config = dict(
    init='normal',
    init_std_o=0.0,
    init_std_up=0.0427,
    optimizer='adamw',
    weight_decay=0.094,
    max_seq_len=1024,
    train_tokens=312800000,
    max_steps=9546,
)
Each number is 200 + 40 x the weight over its row's rms, rounded and kept within 0 to 999. Layers, rows and columns count from 0. The size before them is the row's rms in percent of the matrix's.

# layer 11 MLP up, 1024x256, rms 0.0656, rows 886-899, columns 0-255
097,286,239,211,155,212,216,246,197,212,176,203,169,178,154,251,201,242,148,186,232,247,163,239,267,153,153,125,191,157,164,191,204,172,265,193,230,125,176,210,155,163,221,163,155,280,210,185,230,170,199,201,221,255,203,200,280,225,218,154,154,185,210,165,173,234,215,187,247,199,268,135,224,180,234,198,174,173,163,235,246,179,163,211,250,217,216,186,215,107,241,244,264,137,226,228,257,261,229,217,213,270,179,248,257,200,217,224,135,262,157,235,200,208,190,151,188,162,140,185,187,194,196,86,214,194,279,242,189,275,172,246,243,169,216,223,223,169,215,160,165,213,180,140,213,262,141,220,173,161,164,255,191,183,236,204,191,230,222,176,278,299,259,114,237,287,197,219,193,226,219,227,164,127,198,183,190,181,189,79,208,204,246,151,253,203,223,211,276,191,206,167,242,162,282,209,239,199,221,246,208,165,140,184,137,201,250,184,183,178,240,147,164,168,155,164,234,190,259,235,194,211,240,222,258,249,224,217,199,181,231,188,204,185,136,194,193,178,127,213,222,232,256,177,271,167,199,256,303,244,228,213,216,193,214,202,198
105,195,201,213,197,208,165,156,165,263,151,145,240,232,203,297,190,165,240,182,204,249,193,185,157,160,117,257,185,192,238,173,231,182,175,170,275,136,267,79,208,221,192,188,155,210,81,133,149,171,218,179,246,183,147,265,220,241,191,165,178,188,207,205,169,227,257,174,195,204,218,226,176,100,97,152,183,227,202,217,136,179,220,191,156,205,245,181,202,114,162,207,182,216,221,140,318,236,211,272,256,214,188,206,255,139,237,222,196,190,236,201,254,227,183,151,214,220,173,226,145,157,190,272,178,233,217,177,260,217,218,231,201,164,228,218,170,236,203,184,204,195,211,214,173,254,156,120,259,182,234,266,195,154,198,166,192,196,178,184,181,214,146,186,187,168,243,180,141,144,122,172,129,199,202,176,268,230,199,175,224,160,139,207,200,290,204,205,173,145,174,269,161,141,225,248,136,162,182,250,162,106,157,215,221,167,220,212,167,127,217,228,190,190,243,203,234,169,160,245,212,287,216,209,150,249,239,216,170,270,221,250,242,198,145,199,160,133,194,192,161,226,147,211,222,183,190,197,176,220,183,193,179,190,233,223,212
098,230,208,224,168,150,220,240,204,212,286,169,171,254,232,255,209,199,247,187,249,220,208,169,139,173,225,301,174,198,249,148,155,201,271,139,175,195,215,250,177,216,215,246,236,182,132,214,259,269,214,160,216,172,171,210,196,227,146,235,160,176,285,242,133,188,219,190,155,190,236,211,142,153,154,240,215,249,208,281,212,225,190,153,113,236,202,189,233,187,225,265,231,185,221,252,203,186,208,247,165,215,147,224,216,158,223,234,200,265,277,165,215,207,156,211,92,239,227,193,206,216,222,191,135,244,260,208,185,188,222,196,181,219,239,152,182,94,214,249,167,153,157,181,196,201,177,205,205,159,157,217,208,162,265,237,237,199,193,192,280,172,195,195,242,128,159,176,293,199,311,220,81,222,159,152,165,161,243,190,182,209,176,185,192,206,164,150,198,215,157,221,210,233,199,163,213,230,231,177,211,170,234,179,223,147,171,193,132,152,223,220,144,228,214,202,252,185,140,199,224,277,176,177,164,158,209,292,127,248,203,186,240,175,174,173,213,83,153,276,184,187,245,225,236,231,238,177,222,220,242,169,130,174,217,171,184
097,208,235,210,186,236,225,162,209,183,209,153,164,185,155,253,129,110,213,214,175,190,185,153,186,156,101,165,284,252,227,145,273,157,179,125,267,79,172,216,226,230,267,207,269,249,194,201,266,132,146,209,170,259,256,176,201,213,207,214,183,210,225,215,190,262,170,151,173,265,155,238,210,120,162,231,167,203,215,191,125,179,156,286,141,267,240,180,218,166,174,203,190,159,202,211,234,176,237,215,215,260,180,95,162,203,185,262,178,227,253,188,206,221,231,235,143,141,185,207,117,197,217,188,170,246,348,182,252,233,261,163,96,196,218,207,208,202,179,255,164,198,178,237,163,219,189,202,124,197,198,177,191,237,206,219,178,222,139,201,190,225,271,146,146,193,160,208,171,188,214,239,207,199,219,202,105,197,215,213,240,186,214,212,263,183,209,201,196,162,155,203,219,225,212,133,210,202,215,246,237,161,182,198,241,158,203,223,240,146,121,203,222,216,217,213,245,187,160,201,223,266,226,213,221,206,234,232,225,281,235,165,162,196,214,161,166,169,157,199,131,145,261,218,197,259,223,200,244,156,153,153,181,223,205,219,216
104,279,225,229,179,198,157,173,195,236,221,176,143,174,218,208,152,170,186,159,192,136,165,216,228,146,139,197,163,256,160,135,159,261,240,233,173,185,212,179,140,214,212,180,196,202,148,157,199,169,163,233,183,203,212,294,194,252,198,195,223,220,188,195,168,230,224,205,161,158,172,263,187,198,135,190,207,312,227,251,223,219,205,242,181,136,216,146,212,219,249,193,201,187,136,119,197,218,193,225,212,208,239,160,187,195,201,227,171,195,190,238,323,163,201,166,158,196,218,209,232,106,244,174,155,270,145,231,222,227,248,257,146,188,144,185,213,131,217,182,190,196,276,259,198,217,216,263,196,204,252,211,191,219,116,137,187,208,210,225,173,226,207,109,239,146,188,240,242,140,169,227,164,250,236,128,193,280,217,175,218,171,162,223,205,143,244,167,275,204,152,160,166,219,268,266,172,193,195,182,225,137,213,200,213,255,161,254,261,153,198,220,179,254,134,234,187,184,225,170,191,179,224,180,174,259,136,159,147,223,154,223,194,257,218,259,220,132,204,193,160,185,266,213,286,192,254,178,230,285,186,183,91,229,159,173,143
104,250,228,198,156,272,212,236,298,248,239,179,171,245,206,301,165,231,204,200,172,172,205,217,143,197,206,195,142,200,184,134,229,265,182,194,192,200,219,198,192,233,217,257,240,212,172,159,239,186,235,275,205,250,114,246,247,224,222,276,170,210,204,188,224,250,278,193,236,181,109,214,133,168,194,198,204,244,276,94,282,180,205,144,199,193,218,174,211,161,239,202,162,96,158,215,221,236,204,171,233,214,220,138,231,125,163,199,138,246,141,211,205,175,187,247,205,313,185,173,276,201,228,211,150,265,236,219,232,193,240,262,140,154,192,218,281,210,182,134,175,169,126,171,211,171,231,124,268,191,129,244,254,213,231,260,222,186,196,214,256,246,205,144,132,232,199,165,187,179,196,206,222,188,204,183,164,213,251,195,244,184,243,250,206,225,186,177,159,195,123,260,222,189,175,177,192,231,175,210,145,222,218,188,272,168,188,171,214,207,219,135,289,179,153,224,212,144,187,194,196,177,183,165,193,151,233,231,192,200,184,201,242,91,184,175,154,171,180,266,183,193,248,164,222,188,185,224,132,187,214,206,142,180,178,230,228
093,231,182,243,184,139,196,227,248,215,215,162,212,239,191,229,219,155,210,189,190,193,192,237,210,150,278,225,210,196,165,116,144,207,238,201,310,200,197,159,210,202,250,206,154,169,190,230,244,228,184,218,250,214,245,263,214,151,243,230,205,182,204,162,148,226,319,201,171,187,155,182,120,217,142,173,204,232,264,211,162,183,227,226,156,220,225,180,236,154,252,156,173,167,239,157,210,159,252,226,197,166,210,267,152,225,218,128,146,131,261,112,230,258,150,228,148,229,213,187,100,231,209,165,151,238,215,231,202,174,206,223,127,189,241,152,204,175,284,171,190,248,145,188,222,228,179,155,198,149,231,239,248,173,167,234,189,289,178,205,193,227,178,163,176,190,170,222,261,185,229,226,243,203,180,178,265,260,244,160,225,131,255,217,202,117,232,111,299,223,188,189,160,130,171,162,226,194,182,176,215,200,152,187,202,182,232,183,171,160,141,211,231,209,192,120,156,253,120,175,148,186,115,185,204,189,247,284,171,173,223,237,244,247,195,136,180,154,174,264,158,251,244,197,233,218,183,130,166,220,175,185,218,236,165,182,169
102,128,184,235,179,121,169,233,223,157,223,227,193,186,213,181,193,203,215,145,238,233,225,205,152,180,212,104,244,189,209,181,286,202,187,241,206,193,215,199,250,152,232,203,240,174,138,184,166,201,227,242,239,199,162,199,188,241,162,219,250,167,174,189,153,262,221,204,201,131,222,228,160,234,157,176,226,162,220,96,196,145,171,226,180,228,242,198,205,201,146,206,203,183,98,161,204,249,166,223,242,262,257,273,228,194,205,223,304,175,221,259,206,178,179,186,188,233,228,186,155,149,209,168,182,197,221,205,288,118,196,270,208,170,188,178,179,175,260,169,207,264,234,174,191,204,209,255,239,237,216,171,165,197,175,160,281,202,116,206,172,218,216,177,182,196,97,205,221,132,220,225,137,215,235,208,202,229,174,141,208,161,247,179,207,208,206,203,299,156,155,198,162,250,233,235,213,190,196,120,203,242,221,165,247,196,198,144,258,169,157,136,183,211,129,181,250,188,213,253,249,263,283,197,234,205,157,213,149,257,234,155,219,217,244,74,202,188,221,194,236,223,202,257,296,209,138,186,195,254,184,236,258,185,144,244,103
098,178,227,225,197,170,201,201,184,251,213,250,125,195,253,233,209,223,185,235,169,182,174,225,231,201,208,244,148,178,231,174,163,221,216,261,226,169,226,180,172,161,194,243,191,222,169,181,193,265,171,227,179,132,185,128,223,254,188,198,150,259,232,198,99,185,210,136,129,227,118,219,164,141,177,184,171,184,206,210,206,161,199,165,176,249,222,185,236,125,188,262,242,169,181,206,176,200,172,206,218,210,172,173,195,200,208,222,264,225,190,142,215,211,135,202,289,282,204,175,222,195,194,213,179,246,247,234,112,227,171,260,53,201,148,227,200,202,221,180,216,230,189,154,209,197,185,206,125,168,118,240,224,212,194,162,76,201,182,206,200,226,168,142,138,263,201,187,161,200,183,240,214,136,220,207,197,185,251,186,241,117,181,252,228,137,212,152,193,206,252,224,101,207,214,159,296,244,251,214,200,211,193,144,147,175,227,152,204,196,213,191,204,184,140,142,182,169,127,191,233,142,231,221,252,205,197,206,265,194,190,191,310,243,164,205,165,175,148,323,286,227,227,209,254,223,204,210,157,213,168,252,182,224,192,278,198
095,284,193,224,189,180,158,209,289,170,250,211,180,147,84,224,167,184,218,135,142,209,189,191,200,201,166,149,146,226,233,174,185,161,226,136,160,223,196,160,160,222,224,233,163,189,110,177,164,242,212,246,241,199,217,222,208,186,212,267,201,182,141,245,155,252,192,189,276,175,143,128,187,212,171,176,230,209,255,188,183,233,178,260,227,168,243,145,233,260,141,202,250,221,179,197,231,193,164,247,231,179,294,234,217,178,216,184,199,187,229,150,253,233,214,201,196,247,214,252,198,214,181,178,162,186,251,230,189,225,175,202,265,150,187,243,229,160,248,229,201,200,237,246,201,202,161,279,189,211,176,281,183,232,226,211,159,255,201,179,158,214,231,139,187,235,150,134,204,256,212,232,141,182,196,220,226,207,270,184,219,228,233,223,219,116,258,94,240,131,145,194,202,167,202,166,130,204,183,174,175,219,200,159,221,191,248,218,133,180,148,217,204,261,199,81,177,230,152,197,196,278,171,131,171,204,300,166,219,214,231,271,206,160,228,97,206,168,130,225,152,153,266,174,250,189,245,192,188,224,137,229,125,192,199,191,217
105,254,250,224,160,231,192,188,284,160,240,190,183,193,166,178,211,231,171,175,173,174,134,230,289,154,178,217,176,161,198,158,217,221,111,241,177,210,139,129,191,162,176,203,211,240,218,178,172,199,201,255,178,232,167,317,274,155,149,259,154,213,223,227,153,150,262,155,204,187,217,205,133,172,197,223,161,230,231,173,220,189,191,193,201,134,226,223,222,249,131,221,250,292,178,244,175,225,258,218,234,229,248,184,247,143,163,208,208,266,253,187,205,214,190,196,176,234,209,126,184,158,250,218,252,215,206,232,227,210,148,174,236,238,194,198,177,204,199,237,281,232,205,214,165,237,191,117,240,166,174,168,214,233,126,217,263,170,216,231,231,224,143,232,201,206,187,222,207,222,241,172,249,172,153,210,190,198,181,166,251,215,269,279,265,260,284,158,203,216,179,191,133,132,199,191,140,186,245,255,149,226,160,200,161,205,188,142,163,250,205,211,208,274,231,231,156,186,109,160,155,235,117,222,198,218,194,161,186,205,276,146,201,177,246,135,160,108,147,280,208,203,204,243,160,175,226,207,208,250,202,198,220,151,146,207,97
102,212,206,222,180,189,242,192,215,238,220,223,233,189,123,199,186,204,229,160,252,116,155,200,162,171,215,169,223,211,162,175,184,114,175,171,133,125,197,244,185,221,172,179,214,216,155,218,168,123,220,166,161,147,177,246,135,228,177,223,282,137,232,202,191,290,206,137,242,214,236,246,194,186,160,254,198,223,206,142,129,174,216,303,211,98,198,215,234,207,208,119,229,136,191,139,191,219,220,151,256,125,217,205,198,120,158,304,186,170,232,271,201,188,189,197,201,218,157,207,172,182,238,200,163,247,271,217,243,208,215,224,208,132,171,223,249,185,133,235,251,162,232,230,206,205,194,239,257,214,197,201,305,148,168,178,216,258,121,221,239,222,277,167,183,211,168,161,159,120,208,229,193,220,175,137,227,174,290,159,232,203,224,229,182,127,180,154,206,141,243,211,163,220,240,200,117,162,194,260,202,223,177,150,255,243,179,220,139,182,203,212,154,129,249,160,175,239,171,206,243,239,131,174,179,273,195,194,179,186,237,184,196,124,157,185,163,187,168,185,176,217,231,223,211,173,230,140,210,147,230,203,204,235,195,255,179
102,147,213,198,176,187,177,195,193,255,233,268,196,197,197,196,206,194,276,193,244,190,128,187,165,175,204,170,182,155,241,281,277,207,192,260,261,256,200,178,178,214,191,208,232,138,156,238,127,282,195,241,242,251,167,267,220,215,181,235,180,203,297,194,104,213,192,201,161,188,245,184,136,250,247,229,134,217,209,164,224,168,137,160,227,170,260,216,139,103,236,199,213,175,166,212,238,175,164,224,296,280,215,184,258,154,156,229,198,231,250,228,171,205,227,203,228,164,167,214,193,149,231,253,109,246,198,240,188,209,218,223,216,223,181,206,232,113,149,147,192,182,279,235,216,172,210,192,177,160,161,202,168,152,264,231,191,179,201,137,168,266,134,209,212,233,205,188,266,220,190,223,253,167,197,232,237,205,217,194,207,190,194,199,212,158,205,196,256,192,194,287,150,176,261,213,214,190,210,285,189,250,198,188,296,106,212,174,111,242,251,182,188,222,230,219,126,144,221,102,132,235,211,193,222,135,209,178,167,233,147,139,206,216,201,239,166,204,208,216,234,185,154,157,180,155,227,246,194,203,247,195,272,156,205,231,162
109,218,206,249,176,147,220,202,181,197,145,236,219,226,181,222,174,207,175,196,160,138,215,167,171,182,180,208,149,236,97,250,153,203,290,239,178,192,205,185,194,233,150,165,228,145,124,139,201,226,129,234,145,283,144,187,165,199,201,249,121,209,240,214,162,156,239,220,183,97,191,191,119,230,130,166,165,171,231,157,197,188,152,208,172,192,188,235,160,229,167,167,168,202,143,209,216,228,198,190,258,207,211,197,289,208,223,234,128,222,130,207,209,126,182,203,137,293,171,177,201,176,228,95,199,181,221,230,244,196,193,158,134,171,229,155,167,197,198,273,243,208,146,191,128,188,194,142,182,233,190,209,235,203,208,168,180,284,197,201,231,269,195,202,130,198,171,223,237,210,173,261,215,164,156,141,186,203,201,204,279,155,216,209,166,243,238,200,155,162,186,181,242,150,228,181,186,261,216,210,199,200,170,245,203,219,242,220,197,221,190,230,207,226,179,138,204,172,137,158,130,207,227,284,204,119,159,263,189,216,222,207,243,127,176,225,128,189,107,203,218,150,191,248,226,147,135,154,138,269,127,237,150,163,233,245,214
# layer 11 MLP down (transposed), 1024x256, rms 0.0575, rows 886-898, columns 0-255
092,183,216,234,233,149,229,209,202,259,244,207,204,171,283,253,202,128,182,275,241,208,242,215,132,114,221,224,176,202,185,204,213,185,256,155,153,220,237,154,262,215,132,201,209,261,185,189,188,256,205,161,103,223,232,195,194,108,178,199,225,192,229,242,145,199,202,203,177,222,149,223,219,158,220,229,258,170,170,195,221,201,187,195,213,150,154,163,197,177,179,195,274,217,227,159,247,201,132,224,162,248,121,184,200,244,219,179,266,254,203,258,196,231,166,135,207,173,174,144,223,150,238,254,142,182,246,154,194,231,99,218,257,142,185,132,181,195,201,234,172,214,206,176,166,215,260,174,195,197,199,261,63,182,200,247,211,222,238,193,240,310,169,200,238,211,244,177,169,218,184,128,183,163,178,239,159,89,216,150,190,221,156,158,183,225,220,271,223,182,170,247,172,212,258,111,185,203,196,230,217,192,203,218,192,202,225,197,254,216,193,251,204,322,174,218,187,223,176,194,237,149,211,258,191,145,246,225,267,196,159,219,236,145,169,153,198,229,198,87,232,183,240,248,220,219,185,240,207,216,231,246,275,224,198,213,169
110,198,143,205,144,225,201,181,154,269,221,200,168,252,205,191,196,147,214,206,205,195,189,213,163,81,133,202,164,240,221,210,238,145,222,188,190,248,156,204,222,194,263,223,207,230,117,142,144,232,213,250,233,203,146,231,191,240,235,171,129,148,207,158,212,270,151,181,197,178,206,186,230,245,155,157,138,203,196,180,240,196,204,251,257,218,177,95,185,197,210,184,210,220,194,175,221,261,165,97,167,187,159,169,226,263,274,141,278,195,147,241,201,170,228,137,219,240,192,227,172,218,142,209,233,199,142,281,120,216,221,291,135,151,211,217,240,138,193,249,169,167,225,328,218,189,205,147,166,249,215,189,243,197,228,213,249,220,242,232,216,174,202,228,189,231,184,144,213,193,210,235,221,187,281,155,271,262,202,154,263,257,194,202,198,147,253,190,216,203,233,234,179,204,168,250,195,253,167,225,256,184,190,208,190,230,189,279,219,124,219,208,206,175,170,112,244,168,218,240,160,144,244,169,195,206,188,163,175,185,250,153,135,185,217,220,143,140,266,191,180,208,141,228,231,222,203,135,224,240,196,207,266,182,262,138,190
101,190,155,199,205,203,176,190,156,234,149,187,240,192,270,243,332,133,242,232,217,200,296,199,208,208,205,182,216,207,182,224,218,228,193,201,130,226,179,154,159,179,176,152,247,241,243,198,264,191,258,257,202,189,190,157,176,194,174,180,219,168,210,191,192,132,169,194,191,199,208,141,228,187,198,177,192,190,161,254,150,229,266,216,204,169,162,183,203,140,164,220,237,200,209,210,260,212,199,130,239,220,280,148,163,224,89,217,134,292,238,163,243,237,268,212,148,197,204,207,180,193,249,156,277,222,290,244,134,250,197,163,196,178,250,138,220,165,201,230,112,185,208,115,297,167,153,155,161,234,171,265,286,197,245,149,211,122,184,214,268,233,222,265,224,212,141,188,207,211,212,200,189,186,178,152,176,83,212,127,243,258,182,187,184,179,128,146,246,170,220,279,187,174,159,208,283,197,276,248,204,227,161,200,238,180,228,199,185,153,246,239,250,208,210,223,190,211,141,190,233,177,209,216,198,215,189,181,234,196,247,181,219,193,193,188,195,222,186,250,129,234,165,239,168,198,208,193,192,189,265,151,197,242,178,132,171
092,157,137,221,193,217,285,177,180,182,153,204,235,237,186,128,196,227,192,260,193,205,151,171,223,249,225,155,180,221,156,266,175,208,186,163,186,187,186,193,203,230,141,204,206,154,179,217,217,163,242,217,197,133,253,202,247,218,214,186,262,173,205,183,236,215,234,237,191,168,164,242,231,173,188,103,175,169,234,209,233,162,254,143,231,226,181,238,306,216,207,199,247,213,203,183,132,222,185,154,195,148,227,216,198,275,248,208,170,151,161,246,138,179,216,229,250,194,194,208,228,207,194,162,245,216,183,202,201,233,242,189,175,193,213,133,250,167,143,218,158,230,297,160,211,163,219,282,146,191,178,212,164,234,158,210,158,229,253,125,241,196,165,166,191,286,200,192,183,265,179,257,256,190,193,200,238,185,257,110,177,171,227,199,148,163,83,181,181,237,267,205,195,169,212,201,260,216,225,164,218,306,221,187,234,239,227,181,182,164,202,203,249,183,156,183,176,256,313,161,164,137,218,205,236,136,180,144,200,189,192,179,137,181,224,185,316,199,60,235,242,248,220,177,227,157,179,215,277,217,214,184,218,170,288,156,220
103,197,210,217,201,213,203,212,213,176,166,264,136,190,191,171,273,161,184,218,219,196,239,219,173,207,187,244,197,223,188,220,200,220,251,140,224,183,254,199,214,147,141,224,239,194,190,194,245,142,169,197,170,259,157,186,219,99,212,207,229,175,209,151,240,173,155,160,140,184,241,179,159,145,145,202,221,255,149,223,222,191,227,238,226,268,89,223,205,187,235,217,226,249,279,205,201,223,175,184,203,250,185,209,182,233,212,135,245,178,199,241,229,178,214,186,193,237,194,271,245,198,214,158,212,187,207,265,272,156,294,149,267,233,205,246,199,244,148,104,175,140,238,219,105,210,197,128,209,195,213,169,283,182,110,191,163,197,241,261,142,236,280,88,201,215,191,206,193,191,195,121,201,236,208,211,189,179,290,236,208,192,265,178,152,229,172,221,203,170,162,222,211,195,140,212,252,131,194,229,267,201,132,208,248,211,222,186,284,193,188,262,139,263,259,161,164,167,167,183,208,254,180,226,193,179,285,216,245,154,179,202,134,113,145,211,183,188,243,175,188,166,212,170,134,233,230,191,293,254,209,201,159,213,230,216,173
105,181,188,144,120,205,232,221,108,193,211,156,235,228,187,295,166,210,223,148,179,165,232,162,146,144,202,165,194,225,187,243,257,201,274,217,194,211,146,220,271,225,252,160,139,199,201,207,222,185,210,203,182,153,153,182,166,212,156,184,186,197,180,219,261,151,209,119,188,178,184,195,194,243,287,212,204,180,137,231,232,210,250,145,254,201,239,233,126,181,190,167,205,189,211,76,212,180,164,168,200,203,232,234,191,192,192,211,235,193,191,257,219,260,251,213,224,174,223,274,167,166,192,208,215,220,252,227,237,239,162,175,178,200,263,231,229,167,190,231,201,236,196,209,103,163,190,189,263,231,296,157,150,209,245,146,241,218,217,185,226,174,239,199,152,271,232,134,160,283,187,162,206,237,256,238,226,242,221,293,163,123,236,253,164,251,169,231,171,241,226,174,201,218,233,229,173,179,173,240,190,182,170,213,263,237,195,143,217,199,215,168,268,181,221,212,146,162,249,202,115,76,203,126,157,187,272,162,232,198,254,171,163,178,217,193,224,148,145,207,191,111,197,166,190,178,170,172,115,178,259,184,213,257,204,154,141
096,166,168,260,203,216,205,150,246,179,184,178,169,220,194,270,189,240,140,135,273,184,171,184,185,230,119,130,152,223,178,237,253,207,158,188,189,228,178,212,227,188,169,167,243,237,252,192,141,190,232,202,160,263,167,222,249,142,154,186,167,233,221,183,195,205,180,171,270,173,203,250,245,216,285,242,216,249,159,200,197,85,147,199,177,260,163,192,186,238,153,177,212,200,181,199,224,207,112,215,146,264,198,171,218,155,187,276,204,259,124,258,181,203,171,249,177,168,130,188,256,204,224,217,191,171,181,248,168,250,247,218,254,198,203,226,153,158,159,221,176,190,197,195,209,147,199,194,209,258,261,224,155,199,217,221,195,155,257,235,239,211,260,190,183,188,227,211,111,178,220,143,265,174,227,230,110,231,209,231,188,228,140,154,152,282,241,229,210,208,225,296,192,235,252,190,231,228,138,196,215,230,221,261,212,205,207,227,196,154,242,294,244,152,210,271,194,147,244,236,167,221,259,128,239,165,220,175,209,267,198,210,226,207,172,197,196,250,187,88,270,222,214,174,192,248,185,241,211,217,134,235,199,250,91,207,247
101,252,215,232,167,222,192,219,216,156,185,217,143,171,152,199,188,184,303,182,152,201,216,270,189,119,226,229,116,256,295,115,213,198,251,158,196,221,173,163,163,266,221,219,178,148,230,283,213,182,191,205,175,197,207,250,158,245,212,260,200,286,158,208,220,206,245,234,127,128,172,179,248,229,167,210,237,211,234,207,134,240,243,159,254,225,197,190,161,142,166,270,131,257,132,203,221,218,245,179,229,120,216,173,212,217,242,183,195,237,132,172,207,225,259,209,164,177,181,138,212,189,281,283,211,147,219,235,127,181,219,186,201,240,263,217,254,150,149,216,200,112,221,203,195,253,235,184,220,197,242,148,188,215,225,173,189,229,143,222,228,165,231,214,232,169,210,196,234,104,194,272,166,214,257,236,222,247,187,283,259,196,219,170,210,147,248,176,188,218,250,181,173,144,221,256,198,215,187,181,233,150,200,194,270,156,180,224,194,155,169,171,163,143,163,160,189,249,170,241,122,194,212,160,185,283,166,237,195,209,174,160,141,234,237,136,194,195,169,251,182,170,200,167,241,167,149,142,127,238,213,205,207,250,214,158,163
093,194,188,149,230,186,217,271,104,141,237,203,248,212,250,168,225,144,187,157,242,141,178,122,217,104,165,219,217,193,184,239,202,193,130,186,212,215,236,156,129,187,235,204,160,214,281,169,194,196,171,152,214,192,185,129,203,237,189,232,197,199,167,197,214,229,264,247,199,218,286,183,216,220,172,194,314,247,239,184,189,183,261,142,244,249,163,234,152,204,242,155,200,211,231,122,213,142,151,227,198,233,261,197,150,204,211,188,233,171,146,194,152,205,202,207,164,147,174,161,156,169,152,137,214,160,222,172,212,165,213,195,239,243,219,162,186,168,194,195,201,192,140,250,180,239,219,117,178,180,229,245,194,212,213,175,179,152,240,226,162,224,176,306,252,256,208,232,225,155,251,171,167,218,178,225,168,219,180,242,165,305,238,210,163,208,138,228,173,151,204,227,193,204,266,156,188,153,172,239,173,231,190,182,268,239,231,182,139,196,183,174,283,246,190,210,180,250,182,288,104,250,171,158,157,187,202,197,221,147,245,196,248,166,195,151,182,78,254,168,187,214,116,291,148,166,234,201,188,215,195,179,132,201,191,258,197
089,232,188,155,213,264,181,238,208,136,290,208,215,163,208,258,230,228,243,191,288,185,260,209,187,193,240,219,216,208,168,187,226,171,178,204,161,97,189,196,213,146,169,217,211,257,208,226,134,156,204,169,224,158,197,210,210,197,174,209,198,154,182,199,173,224,260,186,192,179,208,231,191,193,203,199,188,167,176,207,194,203,131,195,222,149,236,190,221,272,186,193,243,197,242,222,167,118,186,278,185,200,191,325,198,227,229,117,227,183,237,268,183,244,195,166,220,218,164,203,251,168,191,275,168,203,168,208,130,225,182,230,247,256,223,131,229,311,231,213,198,217,151,100,235,128,276,141,251,182,195,257,172,184,138,197,221,165,221,223,235,181,203,216,240,155,235,194,139,180,211,118,197,154,209,198,189,146,156,174,197,203,177,169,154,226,323,157,171,196,184,222,172,197,172,289,167,276,186,159,227,181,233,190,142,108,242,232,226,237,276,195,222,154,178,229,262,181,209,144,185,170,244,225,135,178,185,134,186,212,207,120,194,217,178,167,157,183,226,179,156,242,180,96,133,186,175,201,157,209,180,177,283,234,270,212,198
108,239,236,188,213,142,214,213,222,201,229,199,203,122,162,237,161,154,142,193,234,134,198,116,218,141,208,230,198,221,260,182,142,230,197,201,192,219,253,201,197,180,189,141,190,253,116,168,177,224,185,271,247,167,130,191,201,201,173,182,208,188,144,244,245,231,231,233,191,211,195,188,234,180,227,258,176,151,182,205,193,224,145,78,289,150,187,177,234,144,174,214,192,212,149,235,224,186,172,268,177,230,198,260,206,239,148,200,192,95,242,187,169,219,233,270,222,225,196,162,273,150,196,215,205,222,181,251,209,267,222,194,211,205,210,180,245,238,186,205,202,210,176,206,198,274,188,158,155,204,161,103,185,160,255,236,220,186,209,181,151,226,180,146,243,205,212,149,188,188,232,210,118,229,195,148,208,152,269,223,148,146,142,200,157,195,146,163,275,200,231,209,230,262,173,206,190,205,199,274,263,188,252,233,170,225,146,239,257,161,275,132,241,265,151,199,168,237,152,189,92,163,159,203,204,224,216,153,245,249,263,229,213,152,126,124,161,202,174,177,293,259,219,154,191,240,223,146,279,188,229,175,184,199,191,155,170
103,189,211,233,131,230,183,181,93,249,184,230,181,234,119,184,230,217,225,189,192,183,250,189,174,300,200,241,146,200,198,175,210,200,182,195,172,173,179,208,214,232,225,239,179,114,198,137,217,153,255,226,260,230,246,190,201,197,167,162,182,266,251,97,206,191,179,187,150,230,257,166,188,124,165,223,197,155,230,210,294,182,186,237,173,179,167,231,192,124,244,247,184,222,277,223,171,242,280,128,227,167,164,145,225,189,187,198,197,221,151,185,149,143,208,199,189,134,331,267,272,182,220,229,226,233,253,160,219,224,109,202,187,238,210,190,174,211,254,178,195,181,246,233,156,216,197,174,219,264,254,224,172,222,160,140,241,194,203,190,175,200,224,246,192,144,224,192,193,216,228,212,262,125,187,209,131,213,240,201,115,161,245,238,204,145,155,158,223,146,191,207,253,198,124,117,227,244,164,135,195,173,162,163,215,181,191,256,159,185,194,213,216,156,189,175,196,204,177,237,177,171,183,177,193,202,244,238,162,215,206,317,177,123,216,148,236,135,118,178,206,174,231,205,177,213,187,197,198,168,178,170,219,108,215,284,219
100,193,229,286,245,227,248,256,200,148,152,197,178,215,207,229,146,239,223,272,155,221,122,142,286,178,197,171,181,237,242,181,236,192,200,237,190,219,214,206,170,246,194,164,203,179,216,183,211,279,123,239,218,254,176,219,251,186,167,195,235,222,173,171,133,216,207,183,176,248,193,166,160,177,209,156,233,265,181,190,175,266,198,194,124,182,174,176,269,151,287,164,174,228,244,116,225,207,174,197,231,204,212,181,193,207,154,218,279,211,110,224,211,173,213,196,195,176,214,221,239,187,140,233,199,273,149,203,139,153,284,140,198,175,224,208,176,253,131,225,233,167,201,176,261,183,182,190,147,183,181,203,220,233,189,201,184,201,264,147,220,217,182,208,246,194,167,227,219,155,252,195,198,214,230,214,187,179,243,115,218,160,228,138,260,204,178,261,205,231,229,163,199,173,153,213,220,303,287,139,192,210,137,225,145,191,288,188,208,236,322,154,198,207,250,191,164,193,223,127,260,191,218,196,195,216,258,101,205,139,170,215,180,205,201,263,179,179,159,231,194,269,199,235,216,116,247,310,168,237,196,209,209,148,196,269,178